Weights of a small GPT-style language model, trained from scratch on English Wikipedia: 2 heads of 32, RMSNorm before each block.
Each number is 500 + 40 x the weight over its row's rms, rounded and kept within 0 to 999. Layers, rows and columns count from 0. Numbers have three digits each. The size before them is the row's rms in percent of the matrix's.

# v: layer 21 attention value, 64x64, rms 0.185, rows 18-32, columns 0-63
# o: layer 21 attention output (transposed), 64x64, rms 0.187, rows 18-31, columns 0-63
# q: layer 21 attention query, 64x64, rms 0.2, rows 32-63, columns 0-63
# k: layer 21 attention key, 64x64, rms 0.188, rows 32-63, columns 0-63
v18 079:539523437495493476479521480578461466512476565569467477507499501407504441518526525493506479492566506467492570522492534450497407477525593502548535493514502524469556492498474454439475480574431479
o18 090:445491489452571467535440465483460486446479551496473485501534462524531518514480506457557423547564578487463467485458532510453480453474495504468470451507475493465464581495450433401489495478438489
v19 110:503486475497488487459545470505474492495493482474465480521524504495469562558593531459498512503544512499463574530441478560561500535528568506483524470586474417404542466504561432546481473560479483
o19 114:505532569461474541518485566490559498485477541491471522481520540582404444501499464460496491490479415495470536516502445551523575471466456440420500467484525548457475528486582501521528529521471548
v20 100:490475525489473523486539504595493530476450481582558510504564513540531480479531466486551526489565504505500460548507504547351460476512556549512580547470511502461508476491455487488501551441485493
o20 091:555500564527506541487522472499541571433495488506476504470554493481644441430430482496473539554471525476501490563562452497498477572475497562495494531506507508492456511541483474441500497502474552
v21 122:515491466509554412599557502463503454533513532598508470520490530460534518487488495543495565439523533503517454440497529414447489464491459465561510567436542515521498540488476512459514518459540486
o21 110:462476474525514455475569528489470476532563472480488418480507537534615546534515479510469509458442536447544433454514472450478504471457483561495510482546521497555549587530474495537495507420529503
v22 095:504493497488501562535429504487428517523551439496461539553488486493513558530513563517547453463514501549509620421514492550547510495485447464493438513510464467474507547500592512544494472493571510
o22 096:492514457555479485473452473457510502428564451515538524467493489496392507537556451484478507484421431455454538459486526469534493479499556503527519510510465559435460430474525478606514491509498532
v23 083:550511471508547471514516489447491427597451556519462445500435509420494446519453468505436525471562509481467449477471528441525484486505469502506478464501525588530515490475496451407520513563469505
o23 105:402456513455537465509539500494477456519533536565481462501460439519541508513537555492523506488531559475455444500395515517544520447496522488517572434551520483514483537461486520376504495484499487
v24 097:510513471490533437462466480495449518478536562573413509511536499464499514512481473499537586482598425486520502463484523478480472448548557553573550491525565458469520468463498446532481468525468453
o24 104:465486499475525502500438465485559527506414508512484471514457515581571531500486472531480433492462492497451549470512442511518513480429549527472494494505509530480451500499405397583551448539459504
v25 110:469471538496459468487482503534516555544485495538479489449529522554522474584487502514423484414485512545475510504522488516435516486509602606500516513479515501473477537532487445504557580405465504
o25 106:508505574513489504534479496495554493498524453414519528485464506539639478517413550459529481507503503503499530479476529535489512532556488532506478517535520568471475436490454464405550537512463437
v26 125:501526511461448458471438494476484526462554487481532554546527475522471472481496531514545456558462534488498540599451483497539517544513514422451477426470500484403568508520531506539513406519545534
o26 123:477479499511550507482419493506432525519504500416539450529479504473334537469515492539486519479481587521470498516536525499471523511514466565545474569437478516503546473527511505575488495503488500
v27 101:465545540497510490520547504565437539533479483557457475522503517521498529488560491450525535522527449470523519580511488530432494489464623604485532591515519492537476467501535525499477564474460511
o27 080:522458530495465518476543489424574502444470448478560510425482476503482462432461469465512507551470477524566477518494504534508524530466520501451517480589480465547430489481495459440491548604497555
v28 097:521484452489545434457527489535471475528469507537473502431497505479524477510407479526559490544607515507493507493517526443466463481535587536554532402490471550481482519475467473437460454473440506
o28 117:471541486427459552601502499501462524454408517517467399498531462484565540538545488519470443492556560526530494437504519501494534512480450519523551509537481462488487476477485447423524447471482494
v29 109:482478473506484579496493503474545450568522488458478565489527464514488558552560520575447399522507513536478559450463495498506505503495373518467473462476494441491520449547489526530486531536480551
o29 095:484466441490479502450452453535551455500535434449527549499519472543452472451466469514568449465521454488461543515475522484472471479451508512456533493481459501434515504489499555654539470496488454
v30 103:453489534514435495500476509533474486493485495466512497519537502553540515525500448491512549505484512513607444482557500491427474460526594483501523533461534479620444470504493536501556618490504491
o30 102:528517553472453493498498542499523529506474489506604554548503532532630533564382500468488544498469516552520454505490533527519490520479519508479479517496539494530501492523524501501538493632521497
v31 083:516531404486560444520487494502432415588456528497489463475434520449526510583500521507476486520517494517432531439513532464540530511543483523449504521446513510480453549470482464420442483530469484
o31 097:440482482516579565531490465575430524475487500489580456504502471436585526557531445534546500437566487497504522432538544483473511451500537470525509490515505487491451520492468513451484430537526441
q32 125:490463478451553505456442509497430571527518574549501412452519546460428487503559447525513445527511480481546501474458452507439426446533538475485523542561505503500491522421520499484497460454506504
k32 080:555450462386500531466474563518529553529497477477490487453519546500468533502480524577498517413476464467517535552443441482453397513511537532489465532505467519510490456480564511492550489512472561
q33 070:596489539511513510460536512515512470560519468517496454503514469519502541575562456503518605474481533497442470501503462514503529413492505540430517437429568529568544467493546476500557477460511508
k33 098:519426495438481492465433565578543536480434481468541543459537580545451509498505442548468541453504443500496546556452476549456488493481523531475519492467511484520457473463541503512509485547472595
q34 081:455525468494516391552544488512471542448472569468508543481475523521494496453482494471580440533470590457471534548442533440505459560498476501493535551474498495550483574521444505486497475469519441
k34 134:444516526560511500561557442448470478458525510496474520530488410482565466492469561449573480549511542456527467496539597467524551548465496431536458510534474466503491524532478496519452461478544455
q35 148:468527536571507555533513426465473417508464492437472519606453450514561513546464522451493474494543532471550436481498573529551543482459503495540480503503447438445506486543489538518467539515514490
k35 072:531464464440510466473432616537550528567485457527530510461500592492425483480532512507469500497466452557526521509431391478501476466520504552506547510503530528505494494467511481546565499514494536
q36 058:551554552521581507478416538487501537484437475436457537556490512558549464496513478513509441484501515516602552501495496502522480495434448464525455523602460483495473517523510511492419492476455489
k36 087:487466468466437494481538531559494489524489473529462431452493571434416473510559525512477461528526538518445520520492435491477450445565523498472539494523595541533541561471476525502528424466458511
q37 112:543486506445549446455446528519511604582556470522511494412543541483428480495535452517488509509491467515464515492481425551434455427481498549480514515518546514514520498447513481515519533541495574
k37 063:528443500460487490458466640549523515524495475477560457470507565518438511507542422511430524479517463547490499523421427511459467486536468561478550522480520510513486457475509521520545498527445535
q38 097:458524495572446532531576463445491396464456531447505527573475444535557496496456544483546514508503586474561468507513584480553546537499485465498491498434472480509453516528481504506469499458514478
k38 047:439521511547535486545553404469493449497539505548465509491501421461570514521477578493565485543466556435472493512592573499528535520432557442481489492498488481525500513493515485515466517512554468
q39 087:486509500450532401507484519534440583514496522547448522451514539457445513522560419474511470485558461476452476513453464488476481490490546590535533564500511457489585482502488514515502519586470499
k39 123:538472455430502506505486667515520526520491506508546502435523534507443493530461476507439527486501480473495560507429382481469478472513506556489518514469487527526512491486476508537522529520440556
q40 092:512491510443461500447496511393471516493382593511558462511502562502525459539524487515510522502495562500525421467521486503483469534468555516481451548503421516515495500566475475459538498447537470
k40 097:519455463520488507504514505471559504475454458497474551431497488480557475524528600525563519537521478524445534500490546456438492459491503566481558546537493533448510529424507563396516493519527570
q41 097:481483501491517525512569487473451381571499509498589498540491499533478508489486394469533487543536459511458442454493468558502435461499465487459502551456562500516522494485604504498512480497474467
k41 097:528429473469551553459500465493420479547461430464581539505489477536545558477504484522557419486506493474479475511466450537495497534452586495544534528483556482508572518491562501503501522555481563
q42 099:520542508447508552503510479475421554491554437480505530425465505488526511486486394537523516502477407513506537553439487505531471535426480505442502528525557517453519455557468561478492551532527547
k42 105:557507491533498481569496534491551495530515475492526446465507467494551572491476385560429481431535548527519544513515507467426536521487488495570491502426468549499550529548484512478502488478423555
q43 111:437508479482532483491479492457445456508454436387546473427541501495523545550519507517547515409491505556428564538525495501522491530532466464469479490539506502481499569517397483510440512494477519
k43 112:457479452530528482535578516545556467508541510446479476519492533465506524503558454531558486480526511552425543494470560490510583557523422467472464533528550574509534503498465504537497412517506430
q44 094:415459509482490519469569498507477541575433484531510541527569508557514486467507488473469580437460478519440475585495528468512514519544522512514448540538548545466531535584521528469479433533466495
k44 095:411510470488526490518534483502551433458498568548534532540494491481540459517475472600550461445541516477480511460565504507491493533505508519489550517526442516547491591453495575487552524506491405
q45 091:515491506490476439534542495536526503476489512490537535571495509436453470531508512563405520512533477516456509466457533424492418590482480485534491470535495436461506426567423461520509480460502561
k45 098:540528458473506473496555487487515540477585522537466529453530420448428463503443491545479509528402589504476541520492461487490504509532466557505605488501509510490485534593459465495512491511478540
q46 092:468544492480462448584504490469451521500460529509524493518619508465486475487540438465565430505525492483524497593501496511563526470512558548481547468531447512503465551438524491502431553498455532
k46 092:400496487521514536545494488478449474513483516479429507506524463479515486498563463431547483462531453450601506486421524456492527458489469514518504465572499466434567440476505553566503523560505500
q47 098:528544507470435481624458493497506484452539495508486493484599485440459499483522501478548485515502505467500536517512518510608553518565553508550544488506442512504503412476489491503574521431505491
k47 108:493472513497490558483466480460507512493474637479470517484580488485470542500546483399509491432501553491570517518398487508478527448570460488497475473508475484435494492536482559534466535532508504
q48 096:453425478505569546490508491545504482526496536511466512548504553489502520516479510531481451454582538527500506459466501554471524516527522398499517521611475563508565481526495604486467441520473471
k48 093:510581528489522490488492522458500498536510497478473510526457527502527514450474566582549485468494455546514529548520400510580480481516561514496438461554507610553488539502533515487523469538525413
q49 106:437535518462521477501525489493491449505583479508519520544503547486507521536519456535516505428455498596494403502590462417527471462478496545498521486588494545483551538519485533548486563518492541
k49 113:472448457576528451453522445460456509581503425482474452489446468513546458521554458496455480491517492487518538511506462509534508510492512499536530534554526553415459556416414524543536480520488466
q50 108:421489484483477413473500487411511525570550555529465516482500492520489532502509439571587497525477477514511450483506474546524507592439506440473552479537501474482562504510533534447447460502497554
k50 111:531473474562466516541492531445509445551502482496515525452468434467505566552500479576478532528524513509481567540538450524518486451441505529447512547578527592478574506519547505557458564521488509
q51 103:526462434466504422545547488507487555454423540452484488516480503537511499462504432478462521528480508468523525582523480541478576571462524476478506577506541505544540541547457528476477434556431516
k51 100:434571489547533515578495540413580471507529517509533532441474462529491469489446511479531549508644520471486481463511554504500487567461496516532517421543529495546506513480529506504532480498489488
q52 085:497515460542529542503565499502506551485508491512533542443601509510519395539516421530473535463476516481484465485500526482432468526557491479533494508578563498522469472476407568486549530463498450
k52 087:515485538427465512524539499496514578412486483538537487476498478494521504542512453573537493406480559479491429493510452463497509484474444506536497569538492574518429495477448589468518470531464460
q53 104:510515496474492503596551503536511396511498459519518498522567457521495432498492460494498531438569523515521491570558483525556521522498529432469438474480503476560507469518595537505583517535518529
k53 103:549493488490507551463454479462530479504527523463481489530507504555448522465517400456512518448552536472482484534432446545534471480493582494484553514500533442508522515496500608467541500601432484
q54 104:498521475479531427498448520488541531490583451470455461483475441561521535493539445488518440494481511512511450496531512450493435516460564470547414532514550503519462548495556402545558451486508495
k54 108:493461496509521567496491481513465477497487501517485503503431486511507503519500496419491536659556570493459445441537458536437493513494539454495525510502546524493456465528429535550464472463424519
q55 097:514534486526544488516537507544479497540517539538537401500414483486486540520509528520492543533527476417520484459476485539509538492502471458491542396466434582583485474535435475522537479457530550
k55 096:533480529531509471478459519514454497463540472418470482454427494469427547525522554483475574485434434508526441558509554531438538532517559494491489449513484556515462536552514453485537549554545534
q56 107:483448532493452487464435487474468433451490506558483511528552467441435500504583531435444424474521514452426525472504525542508470415472458553516536502445488532496464512553530478520431475482505523
k56 112:392510515438541474494499437551471526544519459483526551559480491465518535461447539428524490574494506502525575476507532470494578421551509494514521490489479423508551511528516475550544510510561526
q57 105:537479553499488564562483486436484481419494564502462493540559517499473432436457487446496601552482499515509517519532487551556524525489538572537529598495481478456505519457521456556498507511491475
k57 111:471534481491512569497460467433563500504441560494551558464550542547543476552558477425510452493519536489544488539474508475534456456526447502538510468427508407459540531450492441510518483484518552
q58 098:547527444520493493511439508478460516499518474475518408495508520539479471492517458479513546538464526419508425492410532477503495537527515467421490576497574492485442464561469540506534451445419509
k58 098:529467573476552509498496508504475471505534635551535557463474453493493521498536500520520523546540590460470427503470519484414576505471520475546494503515484545475500488430510471475508520503439566
q59 107:487459528482493442496496505495417499483462519539388553514520544532519438427500553452571506518503572471499532536489504438615482534479458505460465489498477480490487557538486430503540510470481480
k59 102:433448489445462489507506624522508481503533549486417534448549487575487472570491545519490481535529552496508537554508530568555498493547489461501516564503438423470552518517492503496496465502477525
q60 100:526464520510526503537492488479474515518540600482511512527500521524487483631468537572373516532485495490461501491429496470578478459495528529518478524510446461518490479469562547447513525550463517
k60 106:578519460492460469473461468459486450533479468555467573615509497512557439518493505519560556434457525512531520554464538463506487500498498564540538472509472514575430522517523477519490479490473574
q61 097:552512506507426513444507488511528444632460484557571535502491518571500471477512524527552428529489496467474549518583497535456496488518488485462452495504557483524508430528518543467571537502541493
k61 096:526434524507467443474497495510524496433514481566507505495498513560526575421506488583497448469530460545460498479486458568484454510492500534513490587548500416534560489546548559443501543513545481
q62 102:487530475539508471533480504543467494596472474446485473574470524527502533503525455485501458543507481511515487519469493520488481503540549504531569612579519421520537504464446585545450415510481501
k62 099:495507460545591452491483477484469478512487576563509549440487535503494477427515516473552472536527458498539420433464423481572506503423474454530458445533508529502494498509513481603495505524498491
q63 099:482479459539461541506483512429539488452493602530519502556556502467467507507515593546515470486446582521443476486474505502583460577516518456549418457499547515468492543516509532521534526495501460
k63 101:482483497516493532449545528483535495462513538517462574634496432499469561566553494497514477554473535543482543517516505484502428446512490474517530538529543496507509521421467495449403489507562485
v32 082:509484460492553437539527497541456481493513473599511405501498557435534521451462496435519499501516507543524458535483524375521499470497441544464579467545491478508474491478428474495480526479482478